Weights of a small GPT-style language model, trained from scratch on English Wikipedia: vocabulary 512.
Each number is 128 + 32 x the weight over its row's rms, rounded and kept within 0 to 255. Layers, rows and columns count from 0. Numbers have three digits each. The size before them is the row's rms in percent of the matrix's.

# layer 10 MLP up, 768x192, rms 0.249, rows 540-612, columns 0-95
099:148105130161138102090139203149128103106125114116090129100145123118142142129182198189115155108075112189079115140189133119091202149186132142063113149196103131149058101136102092141163130189090157149097139170082096135061152141098119146097102143100100080139164121142122112157132068122150145120
107:100124068221122117077136170089101159107114079108145159125150151169117148133142117135126122140135106132134138118158127129105099117186159048149128121112141198150111108177109114080096099133185149137160139128151060116156175151140114143141157128121097102104038124149083123060093126163144178124
100:107155173066116076123138166110192132125122137119110115156158117059151121145129073155146099181111132142092099127116132149140021116229077112117119122132124175101114143151085102160118169105095087082162104120174145140131101123130130068128103165122168122173195081057155181196102156100109152176
095:125099093082119081146120147099195107120170116073123074124111079114190135096109127139152126138081123128108189134107093102119114171079079096115124131096140118112156141086169134124186089210149123134128156155131200117120161163169163156134128122144110112173158128127180126176109109119087147042
099:120138124114096167098183138139124152145100083150120137138148109123127171135142182103068119125129132115089141084063129191187102130099172140200115125121178128094144145150090141063118153104191139167150149110192119173178128099155099121108145129108183099132128063117084066133095139080119108134
104:147105081195127114139120174179107203095075133132114120156095121102108157045171123130134120103180086112097108105126136098087067168118049125128128101114102127168098139141111119118174183145149150084116103153132055167113116134162167128120103093147100176103098113097173108122106080113166184104
107:107163135158110094095097148128158078170167160114141120169171164135192156102170121092155133134104146144051112116146155107165175146126051160133135089118147160130062073161125123118106167144135110082121141156114096162112055117131079183128145100158124135129146075067194101162182151133150128118
110:132124167160085074144051147076142123161138185105071104117165114116135171147144114064108164113116129093150087110140150137101168177158113068112150160151116110153140136102130173135169056146134142166094170136083154155098124097165117146124192106156134151126095143144116108110093123101071145151
114:148116091187098099114082111179138166094116129090090130129124165129116138100155141136147118140132201103094119102132097163115136203126212069128151102139110127174169151131141148112136127102156085145150110108136073115097158131113117115120069093092145052108167129108170114178131072073122146131
106:141071204132043141132119107089108111164158097135105072142115149084136086127092122092070102107150138152187101154089144128113159176111099103095162121112157101170173165159123140179139158152116174090137178161140151145114115103107080165100215140154099111144129144118145115112156104110077179124
111:159148145192134177132166138157081134141129186126119130133081156032126070097088076168100179118178124127132122146132079110127084130122178199125104097174113091099105184168154107104148154158140130125068106155130117102089157156078192143194109123107156083113217101127090143113130091154115122113
103:124118093132120050134076159063117158084124142161113104103173123148150109116112118131106113130116198087178093183144130115196076104124123090131156141090143140101104114133114135153117097172092123073209094093076154131172137102121110167127092150159105131158139063167116145193181151153140134152
103:088094150151130153109079112117131102118127139118119069106046126160146171121098121180108170086098182052124103126146142108152174071104105212124194090114151199111118146141160160063103127115151128181167170130109089144153167066103127088164105115122074130093161115148137147130138142110154105106
105:110092066138091160095108115108125159146112166129083137119155143091147112084171116153141144147196095137130043138129121149146106217093072079143104155133102124142092104120143092157112133168100104111041099139157083147120166175104152048121113114111135162145127105168161180112159128125127119137
094:113186120206087139198105130158072103089123138130121107129126122170101059135117168093089131158129137164083111114136138121122122123098067125063131116096062173184127102125108140144116126152084172085116131083107095208060088111163121140094133133152094157141061116091117073120163134132108164129
109:106127117121072193115107140175167122119110129157121104096141110137091062079097209201098098129075079133133153104124090087103127135119064142129126137109116139109078163076164141181130179151147119126151111125129085140141118109169124118123115124138132119102086109184162088127099108117150141137
101:133077113140064093172145149114093145157108173098164089150078108161150114130140120075099047164181116090134169102110135118083131140159155115150122110152155166157092158141147108092106120139123161169152096199142155082118179179132143136040152124133158134074081130120117143180114096104104122105
103:141149169191126077162184093119070173114137070158127144203138135219130119163138152138131159127149148165121139183157170096104120125176119122138143107125112123141116079123141075130121121142123112163116097139162117144163137104108114147180139154119083134138104127152174150123187092043082169068
100:121133130142191113144116210107060111124104106166152135109119161113077087080131169140113121139090116147179139079085137158085171064079145111132098135151082128111108168131129137163171111166176107091088159112177144123123140119072107206074165124181148161105162184141104152155128117138141065140
101:139120119210111149178098156161091139083149096125161104080162172134131115104186084195120083116136079148140100095140046161118134190099115094112136131072133135122214103093130084154128101121198089112124155099146117093099108121128149098116165116183119179156126126124165101135146077093102134119
103:126086069094156081141071141108135129110165105154118165129105163134097094118107104147097152122149079113091157090148136157087110107089110131191111135135169064164110187133087123126144188130127186072164168121144105131075032175174143096096087156193099051146139108146106129114149079125130138118
094:162122122098133100138070115128140059123136160146148131163170131079138117158147105157124156094099192146147105100141157136077161121119124123115128164146169112178124129126149177165106108141157183130140051128105088099112122120117156135153155176116103118150160083109144113107108111117182065088
109:041175106123062077090087094147126124146095102168148135200103151122112109182169057132128099113137086133140152145146177098142109127056133110088174079139104151137170100145128095148174173093185125106108123128121151127138118135124114111142089098165009136219170109095058136126111153163157131177
104:133147131114131070108084103104160124166163169049117114074073124077165133140181119092158084118137132170141092110113160107177156196137162171091135132143060128160174147144100106080098136103073171032096096153164116118106148130144148128124130086147122135097186130124118125118106109130095128123
106:147079098076123087143101137112134123157075143175105121135108146126118065135102179127066060101120145159139100120087092157091135090130130126193087072135206117138147154152116216148127115147092130124155143145133084101134128157106157142148105153100105090112145160101129182154041144102149173152
095:073122118147143139159124107169102154129165111136107106074070187149116145124131166072177151150155103125130061120064174111150055109077151068107144135066170121162201181167080098128166106139108082209144068138112159112110092120146191122157140122131160140163158081113144147120134105161193101170
094:057128109099122134118168141117103163158179164125192124152097135067133104121113166136161111075162123138151111163146075123130096139149107164122170114114138129090172188082128127162102174133167091125094112153137130129177122113116170119105075165111165101121134172100089167153079105092136041135
093:150148095109101133095122122090126086146067141128158202141166080135080130133092126123123119158106106143095176093094214084131112133091116147120174129118170151121125186151144082123121105075128114115129140102150122096142136080083131083135142072138096179104142160023136136146142128141086175120
098:085103049125163160116119072100134107191123074107141124127105120117111094097142041155153163126131107104186125102123077137132115118154159119121099112088113162100180101078124146150083098095162129120150145176155181144120138118152152107106123134162083119159114159147169133159170153166165111109
094:143114196133124179095125140153203114108157045100088119089173130129147124206150126107182096174098159111070139121114082167159105165141114104089135111137102130146132138143048169112136182145150102155188121148116074135111128154123152124140143134151139147127106129166131141173163151149087008146
102:106106173097104104163109137159103150139096082177151178112150134106144175168159088101106097117112079135124083098098189178114138125104113121086142061121163073176137156182132156132110126097205167120091104150162103101109151119095118142180089065177082101151133115133127110165060159103183128070
092:183098098043148103174072107118155126156138108128109134074131156095138141036148108085132136153145139181147093122130205081145068130121118123171096118155170119130156132100098146048173159146147146071153124102106095127190120082129138178152131127132098051119090144173105111154106139133182090109
103:127144145139109137135101103163167106165098116139112159053169155129152193155169103083149110153183130141127130128171105133145102063076123062146181114144110164091081111133157121123114105117179100173135168140151074098158108127104154069119137112113134082127121118011156165115099151117150111135
099:094109110141144088103104121144186242165146154188163184119126152123110097096146135124152129081138163106078168112085138161100097113080101129121116104100150117150131085109153145119113170133214181115137159144107172108160130142090097144104100121162140104113201124106068114166116083167047180137
102:159080087139141078120090161195157153072139166087162144152141104149095119089110115110153102180144118111190120103152056089122054088131152095097155154151107133172158131106104137138176113102143075120168126127122120129058145161088153150106079067126095041130135139144104138146115119132183108176
099:149081141072125137166135102091106161091091171144124152102141116068146105075166099099128081076153074055148081149091157140169102060241150130106133122130060175159127065172138118155095157148107155113189124145123090078110145137157163133102179184051116169146094113138121092170093178107152097146
098:135132084169181149032076151145132128127145076228100157161195143047136142084121119124116137140122168066131149137190134175070143166128110094148158092138177108124102133080161188109110124130144109066071079131126110149132111188159119120137123066180150106129134132119170120114165099156140121175
097:138205117110169083117206157090174086129140177114130145110135132138163158152151187137196088099135111141112135156057120125112160156133142159156195134162091085165145139163157110144130161127197167128154065098168129089026139177126121178097123165095139099109026204133125133126100151116172140099
091:144106130144058167114151090113096116140137112095139131155077104115070136117101092142065135148087169161150130205115141086077117133119111073116100140144090086107095105120145149150147165113064154153087128092170117152145117181106147142120107144103128146189085165096089078176100120140166117134
107:145168111146168189118109109063096142155123117146064142158126139158117070140134135135140136126106176120132139155142131157139125107157180155134113106087143121090085084151130091148152142079182112100144132104110125108140104092149150182130167099202138131139162088084167124188092102147121103111
101:110191190126119135116139164150188091144142032135171069176170119076167095102131102162107095176130093126112167174162129066118089147104106098173147144120140140140116095115135147113135104108130128102169156111136093183103130183170134085118078113164110165102114089144166116124167160167131134113
103:157123135139086098085138160113114116096139076092127124116155149090152179125086122112201158087149119166145111090152115101067166139143093101139170135109083156192122163114120179078095110147135133115140146168134172121098092051138123140174104136161145152186155165179121103152150167188186168143
100:182173141117109145114145153054140145146136172181123142084124150107206128107130127135172149137080159157144174089118142118107131133165133110159090138119139121155157147133107149124134136142110153140148145084095121134105068141164174183071150125091160156086112091087067120128124108132131071093
103:119136062113117080109137147127155126136148152152087096119180155139168145107140110100135127112150108112096089130149128133080082102167109173098126137130076151099126197129066155093136124146113124131196140099146086175068098160156141074126113103087128133089150116168155109090137111119083167131
097:119106152116114107133101161110063190106201153123128119186140131087140090136124127105128110065179047100199158120145150135116184121086102139166136160102092085099140156180085160134198126064195125131106107097146141111127066152146141065133119115085119112094153100178100153152104121103065124111
104:143122111134102159097134153122105161148153135065084180161115114085178154130111095089105085126050165061121135139082147173096076117138138161119144202089169111095136145112103098085115148151104121149101154066150068122109134124123154124130146143165142181112079067117084080128098121097207116124
099:136103088141145085110095119179117132132170138166117122148131132106097118145135105083197134111165152029091168194114118127154124128132179119183142109104141091196113102162133069146108147024136120080108076151120181182193107126167125091210117100132055165112117105093149117123134131102158195093
095:131158142061111130128142173178106114165106125118087154164158194111080125171163102089127111113130079141133128082129117139152152157128149134167139102107186163075119108113164147146104103085082027149069172126106116177125122102139131187111130165090097113074113145119110125085097125114159125155
099:159161158080034097088167173112067101133151156121119166144138170192123102155091158112124157112144124126201133111118162120084131142189064119123091133115112105126101136189141147153103144120111105135111113090192125172101150134131162100177140110133166143140190067139122108136152131102115151192
096:193097142143130127094112124102127118123181131133112086104123153124160093124092132121109089081154152139073170124064094101123121081171100092140153124112122124132145140157190183115130129197126056155161154071138160107136154172146169098127080127133125142126102122148099111182122176117171125079
096:117144074115191168120131150149112101165135117138150139166069124101152133122072141141115145086176088064034127121092070191122182080093183136119122183155180140117093192058162153122113136116161124123118110138147116128078113106118161121104089087151090136041137096091137107180143152131140163085
092:085085156145146165149142174130099033089159086185155094113101186166147170090144223149097136119108087146114099144177165149137143127106115147078168107159156093156170136147123127123127126165150122126086197079106081164102080112109142129141145160113112125109133176090182072147171130111095072058
106:058160123136205104083055131112169115125135145148108162145153091166081175112139191150072085077125129106135083131139086142086142094092114125205130125130132125102132134126185145126222129132161101122160127196142130145088180087051103057082119128125095120129155110114165169123068144159122137151
099:115083152101149111162107143093095097106162187171106110079087096170161114182121159114145120121133143128189153051127147115056061134068146134199113117143219135090143130121123103147095113119166152138120090134130096185120117046151139144122123109095074110135135175154123103095076129184084110142
111:126099148126108146179141145097096054100119166175138087203122164155106147132129134130140123149162145158130154045144142118179160061165135133131122047102073177132157159129158110136114167133120124144148107149083150105152147131126080132118175092115156124126124095110100156125136109056128105138
103:126131133085145146167107115169117162149031138165077170129084197122137161143075074125166108080124109065070102168072111108127100090120167134169105139083138119116122181068145114104118145176144123118178161121129059168015113121110186095125160116069126067122087120081125130157152170079127160080
102:169112110175135155175093167090152117156105068170107099164121127091122119131159069152190105120168097136106099127125122168178138116127066119107181126150135132154129101169123179127105104149094093107122131106133187112101138140116171113084119127121163108121128071162138160142088128173143173176
106:106161127149134089201108179156084134124156096126185113113102091140113103138150154130183066168097195051097136104109132162101104127105098108156168125098102079107141101156206156089149169142128155086106134156157113141076178105120114155144136114125098195099097148058121096108116116144120151077
099:125139113128100130194134095130110155101192094200115092100171129096120193125123108125156103186106111091072120108091129082164140177071133151118175159130133105101095209101147105138099185144138108111141121176171120146078116144185118179137101158140092114123077186134162124117140082179094168087
096:118116099113104186195075191104146096171108128114088144111145129138082130136120103148112096074142099112081063094112141116128040123095105116126117118152177108152130088131153095162140111071144132173112085131101157127167080146152129111147123146153164103148161087108189133144132158084131141114
110:058138132107136130150060126143153128096154134091102170096112162113162106168149144115113174220123130046068108158167138125099079161159121133141134105133142161124083147113133137179138143122091151150107099118079133172140129093096173064151108095098060132093141126088112147051077108155147132119
106:193116115178169063157087124113139092079150113135106083179161134174109082167186143141077094146098185086129162146114084153164089126102125133121142114117187096148138179140119100094134096111093156161123084112150139167162137112165127144157077172146159137144115099160088169082078123150128074084
090:130118078090123144176078119139155145146142090108189086156097157141098097141084166138065082171100129153155134049125113158151096192154178127104095110104101137174056096096137141177090108135170185136076158107140157149123189140123109180154082179136109130124119099084119134116165106157054069133
103:115109090128108103144134164128105197141136154095092127097148174148088152110194162130091120179091098170087162177078142160129091219130101146145119162066119115159133135140120129155101162093158096168082163152144108117171100137065137129114094121074122027131121127120091139119172159089143108074
103:098094114179065127133042135100144093178101160093198155107104157108136085148107137110168112099143158169095111103130097138173148125094117158108134077145111128103109143170197170112107129186138175150139169111184135162142154118140096090084070103141174149172125132118092111138134126114153148070
100:140152143147114077114140227115173109069171161117132175142115164085136104184145136129146099125126084152120142107150123124140086111160067159113157127056123126122095120140138115159168117145160159162135133144149107086191163131159095139127127173116135059152045052124102157098120102139092155082
099:117133116186133088166139103155065154158099086140195070169094061182175119131101143156099099096157162103167149147096105111209131094138106162117102085127116081117064143087089133137141117104136169123122138154097107102160138120096114129155139163083097116136071117223116116163162117140157110196
102:140199141043146207100071118169149104134151090121145142184083152119112077173093194115145110183085110105099169104124130146131130167132150120146123095126132148107138165198111188067117153176132169163104094172138102089130094124126126119175157144135158116176141121142166133178122143086111201124
101:117144142125131083089124189162094124155117096102166163154171183132116171109111146091152122149061143247039144123092171134122166125163155140151123080064156098179143144093107138135110120093129073129081141069116156153097100104102097127103105102125177155194149107117144151167093140071171109111
108:143081121131117134156114100153127117124177139151155176150160138120190145124156123169083189123119141089094099180113124063107168137109121151149148042146127139133133106129144139115089155179176105159104134113120104200139134127166160105133131137055086074080092126151144094094062064127068137117
097:127184120108103100153099081134095150082109089146081150142117168064108117139159137161112088160132110156125194174057114140182115176125113155161137120160130214142085125168153154136148110145098126158076118127103101123132176204137102129100135104040114113123144120100069148105131062121153164077
099:107184062141104161126085159083095127153117091151146113129088166131093156082139121100140110112087114093123135164143159196139148163085149142136100163072094148110085103206182160150091148142103079147108134153141112174142158095150148076158153115102163080157156114121078138113120137132150154150
108:103131108107132134147102107156166080186094104144171134150121132129098137110122128167133048092131094117156141172131070111138103085146084135108169133096083116204144106179146111153174177088073128176029115078102147121148091134156112160140157093116146146077130123074187157114131127147096102143
# layer 10 MLP down (transposed), 768x192, rms 0.263, rows 540-611, columns 0-95
108:189155140165140104176109067194056102099078149139169177212100175161084120119107139141124120139132066145076122093084105080123060167156132148152148172168147134094146132104119144071056122083135146113119145123088050124108139142088106136125104126146128108114140151119126087138150146086113105146
104:083082105127110102128120089086120141139118164131138151145114106190153135109158121128124091168204143129108137090085151167098105092064174150150181130107053061108149076075162153181102137153148161144037127137080129146140168151142169041105135115129138156189165145121108174156135170106075117120
104:076144124150172137101139110147105114156106106074119118137080111150083158115150100120118170135183084134125116098119158116097212134133118114117089164160211105124144209099153124065206108122184074136073104105145167095173142142140149137147158126083113143142164114164092152075084154155140111148
092:084129131128146120153155116118053158118223110134112120137133170145104158144147112105121128142212156130169086120131201120082088162143190135074131112167149085133167137112072151136135157144073184189145168157132089132153100123135108119092074130131172127096180122098107110075110110114177109120
093:152122144169127098089108126126150163101060135087083044078104079137129115094158063082137093125148145094130121148110121183124113125175068127109118134140123127140083115049140141130144059119099158131110113154084105140157130096105115158189130166159159091189103166148072187074149149059119146175
106:046111073153120097072084115114056113111135123123189235116152102110152176152034096128174161161125135095135149124141149111103102118128109168165136080132144134135099127119153082130149114110143095151148137143171123167154083168132118149114115158106090184139096167110085115199059163132146098110
096:114125133175116114163110061108170163129148187157153105112109124135105177143099111152105120114162069144130219134098142107192122077127115126094125167105106147148112149096127142099176114167148185111128205130129144154152123144119089153111155170135203076171127098069096069120137142115111131155
108:159121134102151139090130147134139114095096161120095149159128121140109149088104112136134113113114204145124102186148105163110118134121142129103173094118150135162145145127116113102154124045119120084110150084194109126131180115134181173164082160170132112124064184122095083126202136115123164143
109:128136094153135103108138125171150166140122145135112154125082159096174106170156121107147088159235098170134107123148176126175071208124205064160155118088072140132125124163089139114116179121147116193139068145152073135144118143086039108139092137089142106129101113094130082190151077129106062156
109:074105136124079170155114109130115131084068143081086119140122171155138082058107144167157114094179140086156138124152158089176123153143161161148098086123103127125120133127153142127087134140051121087141087078126135120100134142149064116105133132105200107043140163119135107162105212150048140105
111:151107142132140107109116201190143139092127090090075102108089120132085116117160123105141163124140116157102160144123136149076132078153098132179097103090148136154090149058155160155102097146068129088156082156158188094122059126123097223137135135136227133098173144177137109092139111145117161081
099:124155129129097104142115151130119146169140136129145094171105170152091134154173141174166090156118145098138149079161141117132116080152168170189139120140117095139169129099092210136159145128156156219171124217179143148092083079097116120114185115203096116149112122147159106148117109190163153099
108:228166145102109109164181114128156135136101185124125113084148133114121135164135100131067127153116088149111163108164163116172039130144107120084136128151121118167180138101158102133200134129131167148152195215129118064122081136161155117227231099140166128114143128089095181131120118145133174126
105:219160156097163187153138167176130150089170134131162131145104114189129161137095085193175104096087113141120102130127108098128092114131101065156156145095115149090073131123118114159162091123112161120148148132219202052183154090155101069125190112130124168114096187135137163153130116148121130104
097:208131167121128094085147151068049144138122110084110135109063152122160129119151082054150105160085146140108103148099146136099217133191168127141134121149115112145127087101153130104167138154141125129123177111116150098155124145159124123104089036139130135116128205172147103129054097137133089097
108:153126124113118135100098160099187144119134123112138111158228138125149119101200192118150148168123074098132136112132157183200132141089145121115165172117134158133115136131136131137205130195131169171110117141124128150153119102117131122169167158113130119126077176173133111162140099052112104196
100:093145205138100162127178121080119145139161108137134166133106131097081084072137150113101154102140140177163142125177133160130115152113156110072119078154120120136153119119240114106106134151131129126117187106094116142108107084117087168136119100134115143109177095119094098065124166136135142143
108:121121089084157128063141094120158176182079124152139148147146143167100094148150117129100167170115075129180146172095147134176083130135135063186121138124123130114123081105170142107196142141096196103089120072148085120143099121107130158087157094167135140138064095149144131087145124179163170167
106:075129186121099167117111116074140106154143079160098103118196129116096131132146077161163131172163092141108077152120119077150125119206116099142085102185081147152195089072145167116127119163119134164135152153110110110145174123129125106056117065143213091127144134091165072052185122121125165148
103:135157157120089139113116163172141131102193127165103172130122174118122133146190146136164112123067096128140108091136163161107097132099138191065093151141149192111098174172126143134108139176149211148070118113147154159094124136133104142097083162101148140097171163110114137143116094110149150142
102:132139130176108153125141121112137114127196136156107177150147143138092108126088171187138177168071144125112160141114164088142147130135078193139183130153139162129071161179174147128112107076148091109143144063074084167169204087138112108211147163147151132125109136136163094129157134172102128118
102:086112113160136140111155061178125118188121149100106118090159097197198087175101096105103147100114131081106186159149161088100122149134147137113132104114123105088120148146130132079104132180128104073110174114150106133149146089149060168110111159122118157123093148126137128148169124127096082086
111:140153155163125134122162148165135112098116108145133175148100111139144134087114174148107132120096177096097143169178082151146203119106115125081126078095150083148142128125069112112152148146145157157159128059120144153184185109147177083085176177093187134159144089172168092076171127157100126122
108:125170153113181138140197150113153134050104097183145104113151108175111150135099132129105110160129089108110099115108097077116162100196125106104140136118115159077093127125162115140117116139108119162189139111113152056151131122146108125178208106116128076145112169140135048098129049125142160115
113:134118152104127087156201126115073160113099143078064124090120123136069057066114118112070132138091104160183113143178114106133172150137113085127146117168113166120119147117103095142146106219067145130176132133162128082134173134110065146146144097153156093133114115185145113195099160098069123148
094:115137159160123144077129127075176104133207132084129146145160092149143035135124065182113134126073154121030125150130084153083147128102111143153123137101090107074146182126165155111141169099119156146122158122138074162104174180127118128136133110133114139142099214111083149146095155123133133153
090:158133125162193154128104132070171101131141135091090117125114126190196153152174145116083126132120112098084134124125129100120172131109101142161084104116150131107137086148108131143125109137098181175110117122143079143145150055105092113117146107104131149102085096119185157105143095114195160148
093:122126136105112166163153126117153119121108137103149121138106173152079106159172180211059162126076101096125111098127117208093156121167192110131132207109183080120144098096131105119144093105064125079154108122107124125143154156156160101124113131123114103152127125127132147155097123196122083158
091:161144147133125113168128101073092119094099146151143079119097164159104110106156116082155109092144083107149123141121104140059145130105124089121097113099136122143132127172086166138182175170137181149158171053155088166103116105086091177179177159094140121163133128171124099147105121070144066124
089:135101102108086095132100150063044114096120161137159146135041140098135113111133092123063103194168099134198145123092152120119190124156150130169119102109120170170151141143125094138121092069128105160109142197206147158195091105100161166124104106109091161140122095142119084097125110109151160152
098:170161104153113104154079146109123114156122132119132157130179118129131124152087095194142134136092152116100182166137105119080144147092142153136155133164132238098158066078118107107081121120087119176048126132139067119149119099109085168093149139110163111103079119139099112061143174174128113149
095:130171149205084195074133125134124119116186175122154120143153062104185125188103086141162094134100142094118167146128054129133211150179085113134119165093121117125157126175133150213078088087138122133125145147114144092059115169139133078100141132153155161186172111097120122124159136091098147105
097:062143129130107178106142135167169118157049117142095112177129148124141121163151079100167111179174206151218155148186061121157168123127163121122158100166154147110106107127164131150175120105168142131100122091136093163125080128117152124130162123134150091158094162126159189123113096121162159168
102:118114134133093110150153143071093117105128102133078102118118125144112172124166112168059105135118140110085175175135162124039191130151086144170145142114129112136110159133164130103170156110055106138123146073088110115124120135097175101167126096184154149086128125111126153097105130136121103102
100:155126106150113183117133174107104178187059134161151084094144136156141151104149148119180148155072145118109106146123103089199083144115037086175132094120189089115136084149096183144080124096123157103174129084103187132135104163139118101152103137134179161120147172161148088152129156201118089063
102:141054135164133164129141117111125112120144097150137165153103116117154197139080099186163187095181109081104134130113150163079135084131083114167114120093123119136156172130085147122206132150125143133094100105135094149158147156162134105127082141147192090087168108090114126134131163098125137210
092:154179144066138129167031156145106108146180140122091103157061102181100118105167131191161108164107090075137099155168126161119094132151155140144132126142161137122206093148134128180072064081143120157175140092114082083114144080134146111117207073155175126153132129119142150151088095129155110133
097:124098195124149142155089117166103082156123082143187108139194126181137066112162152154109131142218094118079143147110218113133127067122100139130118174101137130107102146124166129156132118086087167218143113118075120115094128135124089115147169149166072149139127136091156113142176140112131104143
098:117110137161102125105121116172131144061112082102137090104134163122097156141127129160113138107139133120148175156099136178164146131142195146113103150155127135163201102118089040140121124084139099181067150126109156045153121137118155065106177103170128132171148098065135132107090150084144100139
109:159112123072153171109109214111091149173151065108137117189173127167104079132114077141100141163074123129118114126085070092141153122088142119109159074144113106171133144117101142111196195084014133152181160117131100119115135169131101075136087110144177141111134103158123143117126128137113121157
100:143095117108168161068079099144108108068088168136114072098166127130182119087131119103108116150168148136063138188096141107171150176202122167141155116119122111096186163156139154104238117150098128116107151148128175111107186116157090135132117146128115141119169141199086130146148121093166144128
094:193175134134108075123126126153135153128195135117037090088077115172134161189127096103111123086168132115116072147123153166095169151081144091116170123124110171119080122132093158148094139165145150076081121147131170145107111088166127175118116164118128104123102119161155119071161142063235093116
100:081170081111183084162071155126117118165122090151145156043152142125201082081157132100110092149112071065104122112110147168099134185148161106149228087064111093083152104118076143136113175104093144129150097178102096101149119084158070098148113129106150082153115125135161118109098119133112107143
109:081151112135146158110181170149119142122092075096104165061098204081099151154144125091084135120118127088209147043125121122119143116190154165093095093055139118127146085168139130124163104165136068163134154166143121150202103169144150151078100110129155126086157126111124139097195100121140098130
107:171118152110088145139132082146140140114143145133169147129156124118060085152152114158100121209168125106103124136146096131127114158190136123116131088156129120155088140121067123126083152181086171145120130124129087128122167189151105174168106164117133185150126106160111073104117089126113174164
096:164116214195139169113120154107135153145099124145159156130136114165119081120150131161131126132162135153109093128122160092114133163167159099092152117144066102212139162169157153110165141098154036139178055163162100153141092135108091149082134128060154105155159204180134083099073127099112200109
099:126126128120105091147144154097125157116137098137101148143101095129208122140138133165072061128134123205168084061091164111091159087117161068119164145146120092097149103117150144162136148151195121141185107082177123114131144191116147170104108141083196082191150112191105144079135078144127100130
099:132092137113081133131134112128111130120116148199166086220064138134131079081124147177125115129156149139103149091124118155113110181148140114070114196140095139117154121115090110119090110174119183105095123143161143134094094119181086111113109100189110133125165106133135120148134115159106097122
093:145159108175119083103091109137126126122132140101159075166098134156164119138094128130126155047113193137152179156151121139140114154146101159166134173121095162094099080106161169162100121101117092082119067059121132147119134111115165119196147176059147162136172116131104136132100140083122144120
094:136146098131146135147184128169198140148161120116158151181078118102100099096132122164116103114105134121141156135161169128184108134115116091149131104113107147150088161073092132134044135129145137047149164134113109118154149124127074177115112134149143125094099139160178158120143036165133157205
100:087049099150099117124132111144117115150112176076080152094128065014105165151122130100093138132063153154121070121110079083155078155082070147117121187120088092094120096162164152137156159140116145104047127126187133208126167142088144114113149138131120118178165138128116121129117139101123157117
085:120100199164081144072138163160185162185117149111100113129102174102138072068051164163115138146082148139101115146138093108118135117168120150101145171070140137146133108135085153083119163131138193096093091173140131133148174080171094158088151118199154143139137073148132191131114113150147130153
115:099118045095107118127186146108203164128089102137131115142175164103132074081126125188166113168101137166156151143145143128117125167105124096098122123086185137111100104087176101175067111161093085144095092078142064126164105160130149180129114075138160142134116158076123157099112141100111138077
098:123136112124073099130119149132133124152169072128133214158089050140093104140134125125122115200156109140155152154107050116125120076134164071115160133109101061149108141112136142142082133100140115202084157017135108110174116156133118151142102194138151081125117150183153128064144177174109118175
094:101159169176145123124113115129134149165255074178136129141100146165201085123068125129116141103122096188111172180136135123175132142142136160117117125119118116128106136202131206095147138072122183163145101112127155136168122125132088164079126116130130179132124094096161153231100123093149124178
102:138098118169122144110146155159158125176078109123128142054147093127145105132101156135133140162182106141147164129125103139164168096168081127135111085168121117118174037138125109117216115124083125135138106114107167129166104146147124071161086091099175106094153173144121155055129175157116135136
098:147118118163079150115124138104084122137143091118128080173159163113152128085113074081124107109078112085077168136139204150070150107138136139109127111150107138194101129067187119150156137096114125120080152105108146168104170106117089174119122139130117140115131074064094146146107105139081172144
099:143159161066181145068114088146096124086136220135148188119117210071148187162166128166125091167107177105150136119146104140105058090107115144122152106116132094118155080143109187072155133185092126045137075091148070091105124132130120105146171164078139182136125156105149148161173137127086053143
096:110103094158143099136140125205127153110129161143094094141186125065104122151188131171100176115117050080141134116167100129063174137145142143123114092140208167084083124136116092112199109150103133121067116101102208059140138185163141112115125119134129134204115131141093152145137122123152125123
103:101068143080101139097114161124157170088110182134118053100125196134122081155164118108111143197198110138174191150139164127126115085128189124105146146148123118143110164112101140170129141120102155178097154087105155137097094126139174094145121151154169148142147132166118116112196122090114080147
116:142209099135149144179117141029178149126132176131163179153123170195161097124165090133128138095182116143137100141191185070107098118156111093172129105123094114084079041136139103135120122096160123115120107128106154146117098155141166108119156077089115141128150116142118138077168133069152118089
100:078174129149130131147125184152105103135143124135131162108142132121162101109142118103105177082150123135146152098156053151179153080110176073112133113140159145171123107141128096155138114170054096081072107149113166157153199133172105125119122086178127101078095163141090097093135095055074187166
094:112181175176074107079163105100140135115044178162069102105160076099143159180151128188130179096158170106122117136121098117121144131083116120142124072169143156133116150157118083133148149160154130118110103181160124123152097094090165073135126154100099125088148117133134159150085144182128099164
104:113083106217178116169119197119073144119122141126087105136112148180090113136113143146123167162138073179127139082099096159115180150125163121144146094055145149127057184146105155166149124103122124135142104149157133150149161157158106115081107124103046116110183123092120130139087139122189147112
106:162149191130215112142127120134114180197147098182098102150114142084074149055110182126079075115111113157142191116136163148144106082083180138152188169128130137085156148118106161132106081121126088154193141144119090092134109140135116097098107151174118231091125149098150075133144146159117118111
106:137116127112137160084157123056122104134013209139165115118185198134111169182062189120096123159108154162124117132080170113145126129062126102102081135137162125183125064165137150080115192149123126175094110126109110092152087149066151132121040116114095113141123104081151126130168124129148146108
091:176119105135130141137166113109129170138093213147139100082068126134072131150117173121154088168152115139090066101171108209102092134144150128128119143150086099095111185150144181120119055114124132134111122123127167111118140167162094128119088135126146121172147139081073095167108082186156170113
094:062083122122099111133156185075128122125172151120130128096107088148118157082158106163142115129123045100135107173093100139111122142108134135137156089182117101107093097121153100129182126076132148122100167084138093120104136130131124164078098087091107152112136104154129122123095136128189118106
091:142087096126175092146165124121160118112166179197110122138073130110094136102109111182133081077140185137128091132117178172097161106106185184152143136154131123139126125108098131120102161138154124105107176144116137131071119093078051090125107078138211169148139098173148130149151105123095151149
109:136068115136091106175150094134097124095154148133121103088076148132194101052124153149071163099132145120097095165142122092162122090109139137175103102236195132102111125166101125049124173153114103144151148134113168131103119115157139183141145157093134124080077119151115155126109111081148099106
098:127094169153153152174186121138123115174138107142148103130098121150192178157160140076129194082138165094132116114167131100177155130165162150167103156137135104161110149083179197082124150143082123146096147108117179173122117128100130142082138171100120139110129197146091091150144218118110092082
084:172144166141118177114112095186152168124178137135121193056107101118112081099130160085153081172127183127183099123100102122120136157116167070180137132145115077135087120129096110160136146105164151176098139143153098099105098124144173146143144102139117132211119086107115148203063119115140127071